config.yaml
hidden_act: "swiglu"
rope_fraction: 1.0
init_std_qkv: 0.0515
init_std_down: 0.0
optimizer: "soap_variant"
train_tokens: 133800000
Each number is 128 + 32 x the weight over the matrix's rms, rounded and kept within 0 to 255. Layers, rows and columns count from 0. Numbers have three digits each.

# gate: layer 3 MLP gate, 512x160, rms 0.143, rows 129-184, columns 64-95
# up: layer 3 MLP up, 512x160, rms 0.135, rows 129-184, columns 64-95
# down: layer 3 MLP down (transposed), 512x160, rms 0.119, rows 129-184, columns 64-95
gate129:079141158081139133082125148118139089112192118138092171111114113167103187117071156136157141106127
up129:145127182148126136168091126164149141123142189091148076170146172122139101120101120156098126156141
down129:131042109173159139147156129172106116169168189146106081129098139171133139096150135130143136130135
gate130:109076080151164155154127094085123143166103065120105076101092103118148132146119077097119175098128
up130:089105095162142138141080119108134183123177167194134148157167194160189163181130125143043156138137
down130:179131177093092085114171197162085090128098131086098129138138141133058138059144111126144110102105
gate131:149144131092124135141124087159178091139119066116153091114156139107100116116153197097097099167110
up131:128152133123110112156112075106154083116095179117142131140183137120206141109146116122120087072100
down131:121121155139100101180125122114148105123145169103164090132194087152094131156130125130074128161144
gate132:130110087160110108138078183129153115143127096151179090113112151137128128172084122136110127132161
up132:118138104158092117123159152106118156161143084088097206112162130107169209163119086135130088099128
down132:138142098088128140190145146139101067095113113170150100192095075098150093108040209169142144182151
gate133:108085132045080101113165195177129143150122120168132214138141102122100165162111079160158123145124
up133:152159149150149044149115120167133086156162118118103152068058119161125117147178090127199167101068
down133:116135137153127187110132096089104124136112086107159135129089152159175079082126095151163157119108
gate134:169164126163135067111143133130074120096056129154072129167165137081083074093161104184106118130078
up134:139137165101083197097196196122126135128144133123120146141116127151176143179108160143141126113143
down134:078127067133149135111110133085180108148092081059110134074108076121140091136110148135111147157128
gate135:121114125118132118131122109132134168090070169156110123086124156070121124131117152119108116105173
up135:119128125146098082162074074063116132111111172128073128107181189169138141119094144105123101121155
down135:112093116130152136123098123138113074205101127152167125107150091175103124125125142085132104099093
gate136:099085141153167143131113134076086125116165105106163130140168100154167127107103089143136083114097
up136:123127143113134108068043085152148144083136179114078134119101126107194147114100096160166122113116
down136:172150130154088148159116153120101093125131088093096094081161170085137120163114070134122090150150
gate137:173120134144054137088119127190132178150129122135171110110108128149156176117080057139117112161167
up137:083098164138208114134141163119116056099114154121091130201139080158096027076091176188112086096122
down137:075175086139135092153192140153158195152126103157068143047148160120143144145184115117101203143120
gate138:138166104084168147060172110135108089082119146074169154129210085098140146058120114164157126090116
up138:083104170126133113186108136114154124146158151146096044114087131197088151189088136174137115167116
down138:110147192111152126125118151108106123128162189129125093157106206124147098130151073147071114103078
gate139:147092078163117129130095144179165182071078102165145101113115112094154134160102131172140131138152
up139:116123124136138180154158134131163106118144153105114130135146110039123073120086183129115125161117
down139:155095134142118077136145116114148179020066133140132165070115122106137174104153106173084122132115
gate140:108093107138137151154123120100138147105143106068119173144102123079110140100132115174122123165173
up140:145128143177160136101130123166201104096192187132106121096079074119111115111098116117106119185079
down140:196087097153137074120122036147175108097150147108137223144081106109122109126135119144085176146127
gate141:153089089063119137082151121075187078136104085156182151154142177134079194155153085082135123105098
up141:098149142105115103115129182148138145142092119159162172091128160118154233111110150149117152122110
down141:159144140072110108155136044171100113184163182075124067102128096129142105163115116144136145163125
gate142:140110095100133149176052088120177086095103125138124130133069158108121089099132078149185120113149
up142:154135097136089090200127077135148108097148120128124144103157096190090122127155067102116104114149
down142:163144170141172090129131165135162145146113121163097088133089150102132088113112132167175152125073
gate143:127107176123089134106110178153128168128133146135112086092160155121120136075093122155133132087137
up143:082121123083126163100129138114077177150119124066234144093076115148152149105121171159189157171153
down143:128144157151155151110112037130137067082173097146120121107095153164164115098109183160064120122160
gate144:126178176126130209097110102137103146180137168159097072141117136144093149112174097115174111117080
up144:084162176215136119112105090068105131196127108090154212097118128125152132101133168099170147155116
down144:100142140096197137179140127124151143069126093091154167110144132087159160137100161120093136116152
gate145:162134157146161108159102185101118130183147110099061105091169169130110115130126114166146144124167
up145:130165185106159159114121169168121145106156153092166140128171106171117146255148067132112166093148
down145:141150096128145141122134061126112108117111096139120062126092128129134074074176120142154196105152
gate146:084138134138165105154162125159127155132187131167115140115167120184127188104080097156139117106127
up146:144154149100070154068149180083101132133107126065131099145104104095127105088105111094125128115120
down146:132142107115209151115149107044103096117133129146117123095073127126137175138074117112142155129141
gate147:099110158113208132180146144136191116104103180142176093179104162195108142101100149135157226084094
up147:063155175134139156159152149150205110124116137110150076144129091149165112148067128192086180060110
down147:142126078126040094142115109081126146137122101134140202182106138194155140071126136131138072193173
gate148:111056072145140113108159089106104121150138082102198104133113104117094144132071149183113098152046
up148:167116136167140146146158156133136152118148150123151085145097168086136192106062145100126125140143
down148:127140089119175138114144147152147109166130146138200117074057099068155120160072120123090126119154
gate149:142098119108208135140137152185161060136135094149112157163155098148037073161158102153103097113113
up149:143080134127070136114169172104065113169145119148149099107073144181168204099100103152113117128123
down149:120091123113167126089123084151109201102166102104113088148099170093139143149182096090144190131147
gate150:162143095164130130077128105137164120138154092132126112136121113103065186131106096152081153064131
up150:089123122104163113126128132104142120151119101138082129123133190158191094151176150155153098190121
down150:103101194096135111184124082127065142085136126121134132161091176156121138188146130087107117114135
gate151:147135178103167087113139137091094160118139133144166103127125110121164112063126085103157079149135
up151:183159167082130125137139135046089152107097129057123125132109098131121078147133115176152104145160
down151:135122125134106106147130160199128126143152120081149125115143039214134128097169082185181194158147
gate152:056157133168179108122183174135157156138124099103147184155123174154062208139148110108112100145139
up152:132055126083073112137107167065163100083067116136140094143158129150190113132103123160118178160111
down152:129113084085085183142105124172130128184149149147103111023173158066114132118130154126054132151129
gate153:144060090141146101139181103084070066156098103178166118142174067133159091085187040087097075152072
up153:132018137141119129189151181055138136147098149127192080181174117193134113127159111086146178138111
down153:107186142149099098132141135142175195108117198151082158108107171096104114129163144129059156090125
gate154:149114131132117138090166111119140173134143114151074142109081160094118073137151149138083116166078
up154:076100140128162135077048148116146075071115139096135137199198130133193166129118144135084140147151
down154:139139146110144111116123123088112127094101130169180111110121157117183179166127124145124094096146
gate155:080083095114100079078082149126116092159118088114082101179114091123134113116071132125120135159113
up155:165106129141143067092122172119121108134094093124117155117125082101117152189150184092118084157113
down155:125125131054102160069096092154128125102140082113111129105180105154186179106064105177074141068111
gate156:163105046156064152139154114108105101128154123209095109154127134127101138166136124183105168135141
up156:198133104156132167089135101136159154144157078170105142052145096136123155165109130131133094094154
down156:054169132116129113126088143127095133161120166087139074125149160116158153154159154108171048145073
gate157:112147124144045090118112124099094125142197093118122119135169145145151152104159122120080160172131
up157:113124142159160124152109125180130166192082074111089122141135119083124130104182176114183117088107
down157:126145169152160098096133117155171147084134139100116107145083114190112104140118120119120116125123
gate158:151090140154089082073089116169085088096186038171099112192116201069149117117111187094165137211138
up158:147132095146111118112154163126129126108091092167106120100114119185138153160121109140141124180093
down158:166107088088154131164165114134110123199116161045188231107100128146097147118148114156089117145146
gate159:162111161097057121152067153116139139126172125138089169158149071068219169126117157105197140078164
up159:116063206095097091214115142144105098162159179169125161126147091084167134129082170140171140059230
down159:137150086151172153187085143117119128139151168099155060200159111117104147145148092137130115113084
gate160:077055207061140194127089140139112159123152102118095110142162173090172085064137177136167159122119
up160:129104153142142121162099188104132135154100117127124170142142071132103072177124134090123158176057
down160:099134132134091127095144131127131063101118162187198141092096099133140125152123143123139179124148
gate161:111073143123104175171088198123115152142168107143156196120188175154074150097135139146056148100165
up161:097179140142152120133132142181157148132168150160165130070084096108165113221126141135124130138143
down161:126129098100130075164084086125074157160072119149107170182189172079141080127092097137185120177147
gate162:113114129132128114189088131157119146139126166160115130118134122177162109141152165122115126171093
up162:111110143117084094093109086134181126119112089204073132168133182099122192120102090137137101152196
down162:174161108129099143150098094137097128155127159157105077129161110132167112114108121190135145145119
gate163:111137145122146128090123099123147131145125109190116096137150091134134133067092068066101157130141
up163:131181174097112152188139144111086173104109085094103160182139069148141104082124185077156114083152
down163:087155158151137158143168086110184136156135128146166147114115081117135189127104138150131148072155
gate164:107080102162119024162162118156108133123130127151111148118161152101118132139141088154077107125151
up164:179176153146161204119127139132169174147126133126096118093100106143145126126083130105165152161092
down164:156123109160058063176136154058066131121197117146123100123205099145119129092118139173181095130079
gate165:110086200086168090147174119104102169142187097128192119131143131165083126134129136133118170113124
up165:125083127127060147106097137145086149118109100185112120161125217154131151166173052102115181125187
down165:094106086107097119152154145185190104082135134132049129133041120177177120152085130092084141102137
gate166:139139143051074144155138113142122150115097092174078148118127157155123074160098082138119134160143
up166:177210133125119131138128067136116169132123186129148180111055119086092143121128145114182120109127
down166:108090109088103057107174146127140162146156150104145134069152140146168135151141174165129094100150
gate167:101098126108192048098101122182137095142125152134125106102100133100110114077146133135132122116149
up167:104063091091144122080157143114110105111151135144115128083119123119123143083166155156125115130150
down167:153084133111127152185148101105196131114173198154119126137079099200120158126121147101106099125128
gate168:104193144210182143159047153098075077119125147128077104137131119111135127143148083150148186153065
up168:134100139127150115151117218112131106104065146204131117148141154128098107062198125087132122165077
down168:207078152144140139076166085113176136126142153226091075116131116124104120157157081112133145057145
gate169:086146150184194122168144147125111124206160118141125160073128114151098155152114183145127147100133
up169:175128091080074124048136179116119107090073153088141114200146103125177071083182097099148122132077
down169:119141135155122110166120104111097141091144156126065086091145133137176119143175222131106138074142
gate170:110101120179127171090127138159151140155128100117137124122119139123140143070186127102140154103081
up170:138118119146168138093119112185140153166112092080182088155069174123110151079170099105136131098120
down170:112112169177097149120133113115119108170111163120088147134120108105150109045125102091105173103147
gate171:083153096115149072153108136084166085140120152136089140171152121172091124102128110115205160173108
up171:126117147132134114158152090115164098129112109111149115166127122155173140114145131120165115191125
down171:167084150129132187127145163139143152147106088135085131136131137122102144153160123135060083099157
gate172:069145112162108087138136110056162104143126083134143102115119149105190138136131122087157114100089
up172:176112148075148141112058133167144145148109102126171209135142147118109164129080127192125107141098
down172:128108175097155151185124114144129115108188129090190129146164158105175159112158126165171149163118
gate173:186158075127095131150064156160181155106146105099146149121206136115149153105133116113131054080116
up173:218170080143147109182120137178094117063142140171195108133162099133209150130148142130175140135131
down173:183160065088064165167099094082146188136133110131122158068213187098164078143072153142137115157156
gate174:155160159151125140128124141144182142146132129127153170097162164152175202065161123111138181089101
up174:181135108132153161081105132158168083135144128119107129141145152182135143091151128150064245097158
down174:126086103166085098135151161147114125094086127114143135118103167113104108143118150084103116139059
gate175:104135143103177102135132122074087141206122098160157163132106068161175088120100102116188117131138
up175:147068080113129112052116157077111090158145113157105152145140145178142052110147149148114090154159
down175:135163137188078168114112144119109109115150139122138084153167077165145115120211179166156117148107
gate176:110079133125132128175116093098066068183141148140152099149100142078074154131083118060091078197153
up176:106142073111130117165088035098058086093115094188135140137117112103107117121131161116131055130103
down176:143097094150179160151120053135070093131151112104146124105088125118125103162129151126062061136144
gate177:114052151104097098170105129091105165116081117142118100082108154179107106121178126119142146170131
up177:075131128146133167126151135149133158164127143111177164176181109138109130148182095096115107119166
down177:060157100125158139115087115120157082080151147130125183105132129124124176164107137134168098107163
gate178:141105094187121151119096159119115158148123102135112083135141225135095107120096108168109138129149
up178:126105138200104116146065189127143089187143150075105121146122167135087173115146129104157114140166
down178:236120091079172165205165134100108135166174095132136121071136129147127160091148151184159129137121
gate179:109117159109148137176113142126129160076160127139111118104131148101146148131102117066177155153116
up179:142109108122103076194144136149099106082121174158108165166124122130100151178124053166101129138133
down179:141129074110127161144096126135113148128131192127134044178153073171158181138145136141119154088136
gate180:142039128101123114130151120120158136163111080137098118102140099126173144126125127097140085196145
up180:151156173108150104140102181110192107104122145179134160173175153068106090082102131154114158132127
down180:159129123088159152179084090139156115170124128136087091083110141157212131112118072058121109104163
gate181:177105140135156069183144099145168113079112135133132151147113113120176170081113130147140145088109
up181:147089167119123138147116125150169091107120150108113158126123110097120139093130082100178173069114
down181:092142112124105156080089109123137186148128139150168162087150152170137161131152159125106108134124
gate182:117115108139056076105142161150134115125117140194197134146149130163079114132108102124078115098136
up182:113123104157088142183059134134062128066139125097146135141119049144125098080135117116192151203105
down182:090135074111189110117056106126128144104166138116168151172138103111154137139167118167128152101070
gate183:138133159161093151175110131141099159179092119075155068123138120145095124098108183141107150117126
up183:110118125107063120090101133113046134135176124127138152135134108161117102098159076105133110117140
down183:107090112156106151050143142146121105097126093145144102108184156101129082165119205094192122066100
gate184:157140135167124152134165167150115140112131124150149148103116105129069093153135113125147134148107
up184:090114155128148079149137106099117148115125092124150108123123138133156161109140136107078138137144
down184:117140153169137131107117142097117128108170119124128052099161135120168107112175158133141159108086